Weights of a small transformer language model.
Size: 11 layers, width 64, 2 heads of 32, 0.94M parameters.
Architecture: LayerNorm before each block, learned positions, biases, untied embeddings.
Training: a variant of Muon for these matrices, 121M tokens, 7382 steps.
Each number is 200 + 40 x the weight over its row's rms, rounded and kept within 0 to 999. Layers, rows and columns count from 0. The size before them is the row's rms in percent of the matrix's.

# up: layer 4 MLP up, 192x64, rms 0.186, rows 64-98, columns 0-63
# down: layer 4 MLP down (transposed), 192x64, rms 0.218, rows 64-98, columns 0-63
# gate: layer 4 MLP gate, 192x64, rms 0.195, rows 65-99, columns 0-63
up64,108,188,218,282,190,138,229,187,135,197,169,239,207,190,228,103,256,199,275,181,178,223,212,213,206,254,229,150,144,179,220,219,184,214,232,213,203,186,172,97,217,126,225,159,172,144,247,227,174,231,144,204,219,233,197,247,291,218,237,186,212,176,138,200,173
down64,106,217,227,253,187,215,184,296,172,213,96,208,199,157,246,295,252,203,224,188,180,156,174,206,203,174,277,172,261,210,166,134,203,166,223,162,169,169,100,226,196,166,170,154,235,187,209,156,147,215,209,246,208,189,217,268,178,207,209,196,215,197,208,150,260
gate65,113,182,279,220,262,225,78,183,242,204,204,200,189,197,192,197,225,214,175,128,174,198,220,243,188,203,194,158,201,178,249,162,189,262,171,174,170,161,199,215,258,88,184,182,166,205,158,158,220,143,264,193,202,249,213,260,218,262,209,216,159,219,254,266,174
up65,105,229,175,240,181,139,186,189,206,222,307,175,214,229,293,223,244,198,108,141,198,202,225,211,234,212,173,138,238,165,266,193,176,194,134,209,158,260,242,178,190,153,200,129,166,191,276,224,265,214,207,134,188,229,220,164,166,224,191,204,203,169,236,175,225
down65,095,238,148,205,206,217,211,135,200,271,261,159,220,158,198,241,246,216,191,220,269,138,186,220,203,256,142,191,126,144,204,154,242,215,229,222,245,237,142,140,241,239,228,186,240,150,165,157,178,199,230,193,210,237,112,137,150,216,151,205,231,174,228,194,251
gate66,101,186,225,234,203,256,223,197,243,149,170,197,293,156,195,196,166,232,239,197,220,196,245,165,202,174,142,238,162,224,133,146,243,193,181,216,175,225,178,144,218,237,174,159,202,173,258,146,154,236,201,147,261,264,222,271,259,173,176,262,274,162,177,152,156
up66,111,193,201,176,154,164,233,151,234,284,236,236,132,218,169,239,229,214,214,162,219,96,290,251,215,188,197,209,235,261,190,181,219,191,261,244,234,237,232,194,137,240,196,176,195,176,223,227,195,200,197,142,158,124,133,143,175,129,221,193,217,159,224,228,181
down66,107,167,128,223,219,205,241,204,189,202,179,216,136,189,185,165,161,186,174,243,214,179,219,274,186,272,186,136,204,164,163,253,215,208,128,223,163,212,181,152,220,294,225,218,200,241,173,246,209,167,271,182,195,238,123,211,196,227,233,149,292,195,209,104,186
gate67,108,169,200,213,123,245,138,245,220,269,160,203,229,211,201,88,195,197,179,251,190,235,287,199,210,234,196,208,175,231,186,188,223,194,150,215,215,248,112,222,143,200,211,247,207,301,201,195,161,110,192,179,204,234,177,198,261,203,187,219,189,197,130,194,176
up67,097,120,177,189,171,158,218,161,228,176,210,215,177,187,205,224,195,166,195,154,188,159,186,242,269,163,153,185,279,245,148,229,218,248,295,244,266,189,244,237,194,109,194,190,201,155,135,208,226,242,158,154,247,169,179,256,235,191,225,217,174,187,208,177,286
down67,098,159,265,241,160,245,189,243,190,112,184,192,266,195,121,182,219,238,215,144,169,184,193,180,197,263,181,208,229,163,287,233,196,199,124,189,194,260,226,235,168,183,244,171,329,232,186,217,131,157,190,155,206,228,197,193,189,247,205,183,182,184,168,184,208
gate68,101,178,135,132,195,152,208,179,188,192,221,207,159,201,179,215,215,201,264,273,154,219,141,173,177,232,199,173,175,157,277,233,224,202,146,331,198,249,186,190,150,239,220,221,197,217,244,229,201,179,203,213,219,134,198,153,160,224,213,194,245,141,276,246,131
up68,096,149,170,220,99,156,168,243,161,200,238,185,152,250,186,177,226,188,183,175,215,255,220,263,206,243,171,217,237,205,97,173,185,214,211,195,209,170,141,151,227,154,225,190,309,214,243,151,221,245,141,212,229,177,264,197,227,227,201,220,141,205,225,136,229
down68,092,196,148,227,197,224,262,173,144,140,172,274,285,196,193,268,231,220,178,228,228,149,133,246,149,263,171,221,169,148,222,205,157,199,190,228,217,207,204,202,150,255,239,230,189,161,261,217,225,157,162,143,172,192,138,175,221,151,229,176,216,150,287,179,211
gate69,112,155,208,125,174,227,111,207,190,254,227,257,197,179,158,181,234,206,240,155,203,233,159,250,139,146,226,198,140,196,188,231,87,269,223,270,222,216,202,181,165,255,197,224,220,152,180,214,214,224,226,209,243,164,199,236,206,200,189,201,254,220,232,213,95
up69,096,163,296,162,139,164,244,188,212,206,138,173,196,183,187,170,197,267,156,137,137,222,160,201,200,236,215,229,207,168,254,278,140,236,244,234,152,216,188,167,204,260,193,192,212,165,234,233,201,187,230,225,167,215,260,206,198,201,260,145,195,105,176,193,279
down69,096,168,243,180,185,265,295,201,255,267,179,172,260,221,174,250,235,165,151,151,256,195,138,199,150,193,149,213,169,169,240,230,259,146,165,174,216,122,229,161,204,166,220,216,223,133,142,222,182,187,233,238,211,179,200,198,186,143,170,212,240,255,141,217,236
gate70,098,208,224,186,199,144,244,218,255,184,275,122,240,184,233,145,138,173,193,188,247,227,201,222,156,146,144,251,174,203,224,157,188,172,149,273,177,209,167,188,195,151,264,216,237,166,187,111,263,183,192,202,125,212,268,265,217,236,247,237,194,219,226,191,204
up70,089,190,183,220,188,175,207,195,229,212,269,145,211,189,118,203,237,147,227,177,277,253,223,184,197,139,154,154,144,258,224,252,118,201,199,139,187,208,242,152,227,158,223,169,272,207,172,169,215,234,198,205,188,184,257,204,283,182,192,248,203,244,197,105,225
down70,096,140,148,261,216,210,208,193,198,198,215,172,204,262,314,222,194,210,226,164,185,205,201,164,183,212,203,210,190,270,204,222,260,299,192,192,202,228,185,253,236,268,170,244,155,184,138,187,219,169,188,186,160,169,114,221,139,176,192,222,102,159,167,204,155
gate71,095,219,213,220,156,225,195,240,164,194,132,156,154,132,197,246,174,198,278,245,207,242,220,147,219,235,223,236,245,252,190,242,155,158,147,116,158,280,277,215,175,177,182,215,184,137,175,145,308,204,155,183,193,187,231,194,217,178,177,179,202,219,196,157,204
up71,101,255,138,195,207,198,188,228,235,250,187,188,168,135,195,218,166,240,214,257,231,253,245,190,224,252,232,218,262,109,157,250,180,179,212,102,130,258,172,230,184,208,149,248,198,179,114,150,232,167,218,191,235,237,232,168,151,175,237,222,223,190,198,164,241
down71,101,159,214,152,186,189,209,171,292,174,174,208,142,168,107,218,215,182,174,234,261,206,275,166,201,201,168,184,194,220,218,180,209,170,211,249,249,200,197,180,310,149,240,205,252,186,237,174,205,252,176,227,188,224,160,138,161,228,239,218,173,206,204,238,81
gate72,096,191,205,215,265,260,192,207,223,203,254,243,187,181,227,221,170,233,174,205,181,215,150,212,155,146,209,184,194,254,189,152,159,295,221,191,237,163,226,221,187,126,179,207,197,285,229,257,175,138,237,217,119,168,109,202,114,220,188,180,212,175,187,258,254
up72,099,222,233,220,207,154,196,229,294,224,243,236,142,244,220,251,210,191,188,171,231,214,217,200,172,124,241,298,203,246,218,204,187,48,155,190,158,241,200,199,186,230,227,158,151,182,238,200,212,144,194,161,210,222,201,179,188,131,223,193,195,153,254,194,222
down72,097,185,260,180,114,215,134,233,215,112,147,174,196,235,239,161,241,220,247,200,148,258,105,139,183,261,184,194,147,167,197,203,184,225,227,245,153,192,203,171,246,273,265,173,209,196,205,206,229,144,214,219,219,240,234,221,247,202,186,172,166,212,266,171,231
gate73,100,215,225,175,294,192,188,161,201,159,187,185,143,257,111,239,231,145,167,280,221,156,272,105,240,200,266,197,180,180,278,168,189,206,154,221,171,204,236,194,228,179,208,162,204,175,219,193,219,239,246,206,192,215,200,191,184,120,243,171,160,194,252,211,141
up73,104,218,207,185,242,228,162,191,205,131,145,200,178,161,205,251,182,180,193,255,228,272,126,273,196,183,191,203,177,204,205,263,130,129,252,159,163,181,121,176,251,176,165,174,248,213,259,246,238,191,220,186,243,166,222,201,230,234,146,184,242,210,206,123,128
down73,101,177,213,167,165,234,255,218,186,231,200,204,261,210,162,146,202,224,171,214,192,180,181,159,239,209,196,214,226,245,268,192,204,188,110,150,214,182,209,198,241,161,191,293,116,159,266,170,161,198,238,265,248,205,243,177,212,123,128,248,123,230,209,246,178
gate74,100,226,207,176,241,233,227,241,206,114,234,197,201,200,156,258,177,193,224,187,254,166,153,250,247,177,195,239,175,187,184,150,103,233,167,175,209,181,299,173,228,221,175,211,167,174,240,208,192,154,303,262,178,188,178,173,141,265,226,177,132,169,216,230,239
up74,091,225,213,140,191,183,142,294,238,216,174,163,228,139,199,178,208,226,134,252,173,222,182,235,227,204,129,178,160,232,167,217,281,191,162,240,243,232,168,113,187,226,220,153,238,247,221,167,98,225,197,195,215,244,215,260,217,219,155,245,230,233,185,200,157
down74,097,244,208,153,237,137,245,252,236,159,167,179,223,275,187,269,145,224,173,184,236,251,205,165,205,191,147,206,183,168,193,195,175,196,146,164,241,198,106,241,235,227,232,279,174,241,233,176,209,168,121,280,146,220,171,258,228,193,184,172,208,192,133,224,204
gate75,107,182,177,199,261,181,255,190,175,197,171,179,191,255,195,163,233,167,230,181,181,186,195,183,183,186,180,221,176,163,284,233,136,218,161,219,122,175,166,211,250,198,259,174,192,205,241,207,262,235,336,225,226,216,161,132,188,298,197,213,215,195,182,247,128
up75,106,228,202,194,231,248,252,241,182,157,129,181,197,184,193,211,180,215,161,263,183,163,241,213,222,205,143,149,148,174,196,267,165,190,187,164,143,206,245,189,172,177,119,237,212,147,288,235,230,194,215,165,215,235,176,157,228,144,253,172,283,250,240,288,181
down75,100,137,292,201,199,237,154,146,190,211,188,242,183,93,243,244,186,188,204,175,186,227,222,138,245,216,196,211,84,258,225,189,219,183,193,159,242,227,193,237,206,182,141,190,172,181,172,239,163,118,208,188,254,268,241,168,252,219,195,215,207,200,235,251,186
gate76,085,183,213,199,177,200,253,205,192,205,188,113,191,213,114,183,283,164,160,162,224,184,191,172,193,234,144,182,256,207,185,99,182,205,136,200,198,167,141,156,257,170,230,194,253,246,252,242,199,231,201,228,179,155,174,230,212,235,170,179,201,325,236,171,201
up76,092,160,239,151,221,185,184,139,200,185,193,170,250,125,259,293,181,241,247,177,172,350,212,259,206,181,136,255,204,165,221,205,188,170,172,237,141,169,169,245,213,210,234,176,202,185,203,219,230,214,191,131,243,126,228,192,220,207,211,201,192,165,199,178,211
down76,092,187,166,195,204,220,246,173,203,267,176,164,123,171,230,194,234,206,234,150,175,212,216,141,207,172,176,272,215,150,239,169,135,154,227,209,233,206,208,176,256,217,200,93,204,190,172,232,188,227,183,214,167,261,268,129,124,171,281,235,258,234,245,209,210
gate77,087,255,240,246,164,198,210,248,231,120,199,165,220,205,152,153,206,213,239,209,169,240,269,139,189,154,214,185,215,230,179,204,163,300,228,232,191,237,199,118,185,156,227,135,246,256,225,194,198,193,177,191,248,120,205,245,188,227,195,222,210,128,166,152,127
up77,104,219,276,229,155,188,195,272,265,248,195,190,187,236,157,290,167,207,188,184,189,182,296,134,146,132,192,165,226,247,187,138,221,205,221,192,213,214,200,185,241,201,259,133,199,228,206,243,182,203,201,170,225,91,158,194,202,176,189,228,159,230,195,145,155
down77,100,202,162,241,210,203,204,134,220,226,199,214,217,209,228,166,195,201,200,198,209,241,138,243,140,278,203,193,125,221,209,220,222,156,182,191,199,136,169,253,239,240,235,321,144,146,127,150,212,179,173,206,132,262,233,212,205,156,199,247,257,196,130,205,229
gate78,093,160,182,174,180,177,176,189,207,241,200,209,198,223,167,182,316,199,155,248,231,163,172,221,221,236,151,225,234,202,185,219,148,146,194,241,155,206,183,231,260,230,181,164,164,254,162,236,215,128,233,229,285,193,185,253,176,183,190,203,244,260,196,82,133
up78,091,294,262,169,296,201,201,206,221,195,200,143,157,215,222,208,154,195,244,151,122,228,246,185,191,149,254,168,210,201,186,155,222,234,238,189,186,206,235,177,148,103,221,210,253,152,225,207,210,282,138,239,170,188,192,199,215,242,203,231,151,197,147,254,222
down78,096,147,220,196,185,114,205,249,141,245,151,187,157,195,178,281,271,176,169,185,228,157,172,238,216,208,223,146,195,203,205,210,106,139,192,210,171,243,243,218,226,234,156,122,278,238,191,142,214,219,194,214,204,180,234,219,197,234,226,229,216,274,206,118,178
gate79,096,223,191,132,259,242,175,201,199,227,183,216,177,217,195,209,222,220,243,186,280,134,134,248,241,217,205,176,228,128,169,250,237,206,214,199,210,185,194,233,245,239,190,292,183,233,161,218,294,128,176,203,154,179,139,122,164,153,275,160,198,197,194,209,171
up79,094,207,186,214,250,255,247,182,245,164,193,121,190,170,231,233,270,260,229,153,264,217,217,180,239,208,148,148,245,266,184,227,119,175,144,210,147,205,135,185,252,146,198,238,165,244,199,167,229,220,174,163,224,261,163,180,268,209,215,168,228,187,148,153,211
down79,093,220,186,252,175,207,194,150,178,225,200,260,221,226,176,264,146,240,176,142,204,167,169,219,196,148,203,187,179,273,150,277,141,226,257,215,179,239,203,213,246,249,225,173,264,134,145,135,218,215,227,227,146,268,177,249,178,101,179,212,220,173,184,177,230
gate80,089,193,214,181,250,255,193,218,266,177,222,178,277,159,213,183,132,143,231,235,224,237,201,209,202,224,244,215,236,155,116,202,247,168,260,196,181,193,231,144,177,210,226,262,193,101,224,270,182,145,115,174,193,154,128,164,184,224,162,190,210,195,243,197,224
up80,111,184,167,187,219,186,108,220,168,131,219,233,214,172,208,135,168,155,189,262,223,181,237,271,193,173,270,187,172,209,195,222,198,213,178,190,257,210,210,223,151,221,206,266,213,183,142,242,205,133,100,127,206,143,256,169,155,196,260,205,206,152,256,221,236
down80,117,189,247,245,226,148,189,206,208,184,218,186,187,199,119,213,272,219,188,229,196,244,268,142,174,167,179,147,285,239,124,185,212,221,126,219,184,169,263,188,202,129,181,158,174,251,271,209,181,236,167,186,234,204,252,144,202,265,159,159,149,182,224,249,193
gate81,078,215,264,217,224,269,214,156,267,198,183,176,262,143,247,212,144,160,141,193,273,194,139,152,181,220,260,225,172,156,154,273,227,159,216,258,185,186,162,195,200,221,230,232,212,304,150,191,193,134,202,156,184,176,179,224,180,243,229,175,198,212,181,132,195
up81,093,188,273,196,199,139,167,195,270,171,157,237,166,200,169,219,235,238,187,215,129,170,223,167,224,163,174,137,167,150,244,230,257,213,168,204,220,185,226,152,268,246,205,171,220,230,220,202,189,176,188,234,118,222,167,230,130,241,202,197,195,282,199,314,156
down81,089,179,166,124,128,274,164,157,244,246,162,216,249,153,157,172,139,194,199,195,278,156,177,215,187,127,218,252,203,226,133,150,222,227,156,210,210,232,217,205,146,146,260,196,142,163,257,177,183,219,203,235,265,223,294,195,221,189,209,225,213,195,200,205,211
gate82,115,179,249,188,200,196,172,168,238,195,178,262,160,197,220,237,222,230,222,225,169,120,177,125,216,192,224,187,190,250,173,162,148,248,235,203,237,182,186,158,160,145,141,191,150,176,140,169,254,218,233,153,270,183,159,256,312,239,194,218,253,173,218,270,165
up82,096,155,259,155,238,171,201,246,139,177,258,197,314,219,226,232,205,182,109,105,244,187,181,231,217,204,220,216,179,219,173,232,189,139,181,221,215,149,224,164,174,178,279,160,192,208,208,254,152,206,210,236,205,235,227,223,191,136,166,194,206,197,218,104,224
down82,102,156,203,256,310,207,272,167,205,195,215,130,231,192,215,188,230,166,186,245,198,197,163,167,190,226,242,148,128,244,212,170,188,151,195,213,164,255,158,202,265,203,191,218,152,260,186,203,155,297,221,175,239,143,233,114,214,220,193,200,260,215,181,186,157
gate83,104,184,215,202,185,210,192,192,248,252,82,218,218,170,241,174,238,107,262,224,150,158,210,260,249,196,200,195,217,200,186,129,158,244,169,160,216,199,208,224,194,162,169,165,193,187,125,230,206,206,226,268,230,169,235,173,184,215,274,142,160,245,167,238,276
up83,094,142,126,179,198,212,150,197,226,237,279,232,178,187,173,223,190,251,206,246,164,156,135,246,147,215,226,149,216,275,209,206,263,164,219,276,259,169,217,176,168,211,227,233,281,238,170,166,193,193,218,176,179,183,179,186,151,157,166,257,229,217,190,221,100
down83,101,217,152,221,227,188,139,184,192,217,282,233,194,216,212,234,209,201,205,231,144,239,195,231,237,274,196,109,236,81,200,193,220,186,174,192,197,227,242,248,198,95,214,195,131,227,167,149,249,245,206,188,195,173,224,198,207,301,183,160,173,205,178,194,159
gate84,089,177,188,148,285,165,212,135,217,179,229,233,227,196,245,284,145,231,150,211,255,150,182,202,177,143,222,213,187,168,202,200,140,211,274,176,221,177,141,246,238,243,151,209,151,190,191,221,228,177,197,197,259,137,125,183,262,213,154,193,178,227,284,192,237
up84,091,168,179,204,184,232,271,167,148,203,234,187,224,138,273,205,158,182,162,228,137,237,271,212,187,198,187,226,183,257,228,127,180,237,227,187,197,304,192,143,224,241,268,161,186,229,262,157,116,197,217,164,191,169,165,199,273,196,143,218,224,168,180,218,184
down84,087,185,147,247,216,188,171,252,241,159,146,263,219,223,167,186,192,141,310,273,202,160,194,165,252,221,219,148,176,162,186,179,195,178,178,208,148,216,219,236,184,191,203,197,197,241,243,188,175,185,193,204,156,243,247,222,88,226,261,234,230,120,249,161,161
gate85,100,172,199,176,159,212,200,150,207,185,160,261,265,146,228,208,195,263,179,224,226,231,212,171,213,199,158,231,182,299,220,227,168,209,204,247,152,252,217,185,181,171,126,154,263,142,190,243,165,288,156,178,194,155,134,171,254,193,228,279,164,175,146,196,174
up85,111,212,209,228,133,160,181,264,190,223,200,195,268,169,229,192,156,283,226,246,235,221,142,196,257,233,255,191,230,221,244,271,192,185,253,223,203,145,115,192,185,169,114,165,198,155,250,209,155,162,235,243,212,184,165,243,186,201,102,170,184,213,180,190,235
down85,108,131,142,237,218,216,211,199,248,121,165,253,220,245,230,202,223,215,160,210,278,249,240,158,182,214,245,160,193,279,213,228,194,232,136,206,154,241,223,110,197,221,197,153,208,199,242,159,191,227,241,176,200,152,194,233,180,180,172,200,214,224,199,74,154
gate86,110,211,272,160,271,185,230,149,190,162,272,199,113,191,91,187,226,268,211,166,229,213,219,202,200,222,214,229,140,228,243,280,198,183,100,220,206,188,200,148,209,193,234,230,191,150,189,210,240,224,168,221,223,131,187,195,223,175,216,136,225,189,192,182,135
up86,101,143,181,130,200,194,225,204,154,153,190,140,173,181,165,148,180,250,210,243,194,200,197,198,138,200,217,170,187,186,236,224,235,168,182,181,204,256,246,167,257,207,219,211,230,172,184,252,232,229,298,136,128,290,264,186,198,271,165,196,203,263,222,138,151
down86,108,197,245,212,246,168,270,205,176,216,237,271,209,167,164,245,209,231,175,240,156,197,216,203,192,221,132,210,137,225,256,218,214,184,198,147,252,241,141,165,231,180,223,245,154,53,175,250,225,212,221,203,198,211,191,189,283,197,215,191,200,121,143,188,205
gate87,094,252,206,197,226,242,140,178,159,191,171,180,273,222,221,153,137,162,178,128,183,147,171,195,160,166,204,254,252,229,174,178,194,186,187,152,191,274,183,172,216,213,279,225,238,160,212,240,229,159,203,140,208,239,235,207,261,102,192,154,280,221,249,213,224
up87,098,280,229,211,234,238,170,166,138,216,201,199,217,237,236,154,175,199,181,172,190,208,200,178,168,127,154,179,257,238,184,142,216,165,200,212,246,232,124,238,271,205,280,183,267,223,232,183,223,210,227,123,171,222,230,167,234,132,187,188,229,245,200,104,150
down87,102,174,157,207,148,142,212,246,176,206,75,200,169,300,187,119,209,282,172,152,169,189,150,200,221,243,169,211,202,241,143,275,209,189,207,220,236,223,238,176,176,232,177,228,158,211,242,151,187,198,275,195,172,240,229,226,176,199,225,256,192,206,163,236,187
gate88,090,240,230,193,262,269,270,219,213,244,212,205,154,207,190,175,149,205,178,214,180,162,205,229,176,216,167,217,240,188,207,229,207,53,226,317,177,181,196,206,223,249,163,269,259,152,164,210,186,186,217,204,164,212,191,248,135,175,179,225,167,191,219,133,179
up88,094,113,192,210,155,192,230,274,189,233,224,256,208,129,217,105,123,216,174,158,217,184,224,224,171,170,153,222,224,157,172,256,254,209,210,266,188,208,179,166,193,168,170,171,268,139,242,189,212,200,148,263,214,204,301,188,194,206,229,233,193,215,242,225,233
down88,101,259,171,192,200,265,180,232,285,232,209,194,204,234,195,235,143,227,203,205,147,200,226,202,226,191,132,180,289,275,231,205,210,188,249,251,226,177,179,169,188,115,192,208,183,177,195,217,135,141,226,179,176,167,145,231,175,169,173,210,198,138,310,178,139
gate89,103,223,244,153,213,206,144,170,245,199,205,193,159,204,114,181,312,166,238,190,233,230,210,149,239,202,196,238,223,172,183,129,167,242,133,216,147,214,253,186,179,220,252,173,211,126,152,167,216,226,227,242,256,183,218,195,192,179,247,193,249,185,206,300,150
up89,109,274,196,231,166,193,174,207,181,219,233,147,162,179,135,218,232,157,218,238,196,186,217,213,190,214,253,168,269,156,201,147,200,229,195,230,236,154,179,246,188,205,191,233,269,94,170,188,124,172,273,179,161,200,239,185,163,147,296,201,223,161,235,129,219
down89,107,185,161,252,219,171,218,186,178,258,222,232,185,176,258,284,161,235,244,221,239,104,226,206,201,229,196,112,184,175,295,145,209,185,226,197,182,214,209,293,236,180,138,200,196,204,196,164,245,163,136,152,155,192,231,206,166,163,190,251,195,205,172,146,250
gate90,066,216,252,131,226,172,121,234,255,182,205,227,283,205,214,144,247,209,194,190,178,78,178,199,179,242,245,234,202,211,196,230,170,140,184,256,198,194,185,193,186,231,221,180,258,157,206,271,202,163,183,168,210,82,212,145,191,201,251,202,218,189,247,197,228
up90,077,186,123,171,162,191,160,241,237,253,176,185,150,222,106,206,198,207,159,232,242,246,205,201,208,166,176,260,163,135,222,247,116,188,195,186,251,246,161,248,226,250,205,217,221,123,198,192,248,174,183,245,197,185,177,202,212,202,322,184,273,220,215,206,220
down90,077,119,171,212,220,205,138,178,253,171,178,140,258,218,170,249,110,229,188,221,189,209,185,223,148,149,191,196,175,153,155,267,230,199,274,213,256,191,179,259,214,244,219,214,82,166,227,196,236,195,201,211,238,241,196,179,228,244,214,207,144,163,161,263,200
gate91,088,155,184,191,172,226,238,207,237,233,206,254,207,242,244,258,202,189,165,178,227,169,202,178,270,111,275,210,190,158,158,195,235,179,186,209,204,118,230,234,163,184,121,170,174,282,189,240,261,220,208,155,122,207,178,166,136,204,269,227,223,230,242,197,253
up91,086,174,264,179,188,183,180,250,232,151,194,185,140,227,158,170,176,258,189,212,147,283,195,176,194,252,251,151,200,270,251,222,162,168,212,117,143,252,212,205,228,210,177,287,268,175,175,137,187,204,168,223,233,232,220,215,218,191,190,168,167,123,173,245,149
down91,085,206,185,159,177,242,193,198,250,229,175,210,226,212,200,281,206,198,225,205,216,178,183,129,171,262,194,235,233,90,180,149,131,176,245,331,209,188,177,230,207,239,216,167,151,198,197,243,191,168,164,180,186,240,215,208,152,188,238,166,232,258,235,113,240
gate92,083,187,230,224,252,182,195,195,91,130,180,140,208,233,135,154,223,170,156,166,169,228,196,205,239,207,189,155,258,216,230,190,252,217,192,218,181,142,211,153,325,140,184,211,193,171,186,163,224,140,193,153,211,246,181,218,232,267,239,177,214,198,268,222,169
up92,087,202,223,167,198,214,197,155,240,147,150,249,123,155,228,204,280,224,218,262,147,204,219,188,194,219,166,195,113,157,230,172,191,221,158,204,175,214,175,166,160,211,162,189,218,158,243,179,204,245,202,206,209,214,277,207,263,185,259,234,212,191,202,303,88
down92,084,200,262,222,258,209,156,248,169,222,207,155,225,177,155,146,175,265,193,269,209,152,184,193,248,165,266,217,252,246,191,172,130,299,142,205,132,191,162,220,225,194,134,220,179,192,192,171,181,184,254,198,203,195,215,232,173,239,208,180,107,167,268,194,236
gate93,089,158,231,136,190,189,198,180,191,193,171,215,172,196,211,246,220,158,194,177,163,256,151,262,206,222,236,278,163,148,242,178,252,156,194,141,138,236,263,259,144,221,143,192,181,69,215,234,191,234,240,178,166,224,168,264,201,217,218,182,194,185,212,175,265
up93,100,208,196,215,202,134,261,234,180,150,236,183,225,262,230,152,252,260,178,209,203,260,167,253,229,244,179,184,153,217,173,180,154,220,134,198,223,95,149,195,247,185,234,198,186,262,151,193,191,235,243,170,137,232,204,239,107,191,183,175,181,189,261,234,149
down93,097,196,152,198,194,270,248,223,252,232,187,160,231,193,171,267,241,169,233,209,185,181,184,221,127,182,226,180,258,135,280,183,170,162,156,251,131,266,233,191,170,200,171,169,228,197,279,163,153,152,131,217,218,208,155,195,256,274,226,215,164,227,214,150,197
gate94,098,229,183,235,248,250,109,151,193,212,181,136,185,184,154,227,247,202,217,215,166,191,72,203,184,178,225,236,178,235,189,187,215,186,103,236,233,223,237,191,215,288,229,230,177,214,144,209,144,177,193,208,196,193,270,223,184,183,255,242,217,150,221,246,140
up94,100,152,227,186,190,235,242,157,266,266,207,207,150,214,203,269,267,218,232,155,190,199,189,313,164,137,184,206,191,236,231,191,224,218,146,183,265,144,165,206,224,226,143,155,249,208,207,162,228,167,225,192,275,183,267,118,182,176,204,199,176,188,133,200,214
down94,096,265,136,177,123,216,224,139,225,212,211,222,173,180,141,120,150,228,239,148,135,222,174,199,226,214,172,225,268,168,206,164,174,156,188,308,227,229,207,164,211,181,247,238,204,209,195,133,231,187,203,285,171,245,211,212,174,160,205,222,154,260,180,240,174
gate95,091,202,176,182,224,174,211,230,279,223,195,251,273,152,233,97,120,237,178,232,204,169,211,239,154,144,176,169,184,159,252,241,232,209,248,197,159,204,172,185,221,216,185,212,262,98,234,147,241,150,191,204,237,221,199,177,168,137,228,209,126,191,232,228,214
up95,104,208,162,239,225,217,230,232,182,214,256,198,190,150,173,233,282,246,183,168,247,177,204,158,165,193,130,198,255,241,207,277,146,108,191,215,177,170,217,139,121,123,175,240,128,193,168,206,214,210,149,223,217,219,222,272,281,202,186,167,197,234,187,212,215
down95,103,215,143,198,181,210,173,198,212,142,189,236,290,203,252,166,182,197,251,269,171,198,209,237,216,164,215,281,218,157,230,215,213,201,127,226,223,122,161,152,256,209,140,236,139,160,194,166,206,213,146,197,289,173,126,189,218,135,211,206,192,240,262,199,223
gate96,092,272,160,155,223,201,142,195,248,169,278,222,195,182,204,175,281,208,129,239,187,294,206,277,246,229,185,196,165,173,182,188,165,237,147,170,148,204,215,127,139,187,187,192,183,253,260,115,252,203,172,239,181,169,264,186,202,165,193,198,177,213,201,198,205
up96,098,269,183,164,256,154,172,195,222,133,246,221,167,202,186,263,264,191,209,227,262,176,217,231,199,184,225,208,259,209,255,243,208,233,199,162,192,240,231,263,155,191,276,207,176,152,241,200,253,161,142,121,162,168,147,217,143,204,149,176,137,224,169,192,264
down96,093,95,145,197,166,114,236,179,202,193,164,266,160,227,159,164,221,239,213,255,216,231,228,180,142,217,214,210,226,242,260,269,186,206,162,141,285,228,181,153,272,207,211,201,249,234,234,149,276,183,172,204,216,204,224,182,173,207,191,191,228,198,165,126,190
gate97,093,218,223,123,259,164,201,260,196,148,247,192,163,156,231,232,180,258,136,283,207,138,203,209,212,205,162,205,241,212,140,188,230,180,149,188,201,194,186,180,198,169,238,208,229,271,258,115,184,194,183,102,158,224,198,218,210,236,226,127,215,204,273,214,234
up97,096,183,182,147,181,217,232,201,229,141,158,122,186,272,140,176,204,219,120,211,194,192,160,209,268,231,235,228,234,169,254,235,232,245,166,246,222,201,165,224,186,197,283,196,228,174,211,233,179,228,178,234,211,247,230,168,82,203,169,227,206,131,157,271,209
down97,096,206,165,207,161,261,217,166,275,223,314,231,235,255,237,153,137,184,127,247,185,127,252,248,181,257,174,223,200,193,231,142,211,178,221,163,153,186,154,208,159,196,208,252,169,197,266,220,192,140,143,159,215,200,176,240,216,236,192,189,139,183,207,214,174
gate98,063,289,254,164,195,204,158,212,224,226,186,212,160,217,240,123,226,226,157,180,137,195,240,164,239,187,229,203,282,173,253,205,258,155,137,293,233,247,154,176,247,196,188,218,178,161,171,196,241,174,153,268,114,226,228,190,168,188,171,237,218,173,229,192,171
up98,072,250,235,262,210,159,218,231,287,207,194,227,178,185,130,168,234,183,243,161,175,174,163,231,193,310,153,150,180,201,263,173,217,222,219,179,175,177,247,206,224,200,154,220,166,214,196,227,194,131,238,120,131,200,159,178,161,205,153,171,154,213,158,169,281
down98,074,237,188,190,170,178,219,236,208,247,184,171,189,151,225,174,222,202,214,206,240,235,171,236,221,196,275,197,194,153,111,184,254,231,220,227,168,184,195,264,200,265,214,182,259,222,183,242,141,293,200,205,143,100,198,152,196,276,155,185,100,198,174,229,198
gate99,099,158,220,257,189,210,241,177,184,241,172,142,195,193,268,191,222,149,198,268,213,207,177,177,136,187,196,286,200,234,209,210,216,205,170,250,193,214,174,198,239,236,163,104,182,139,182,131,180,218,229,148,175,195,233,169,283,212,257,130,254,262,142,180,157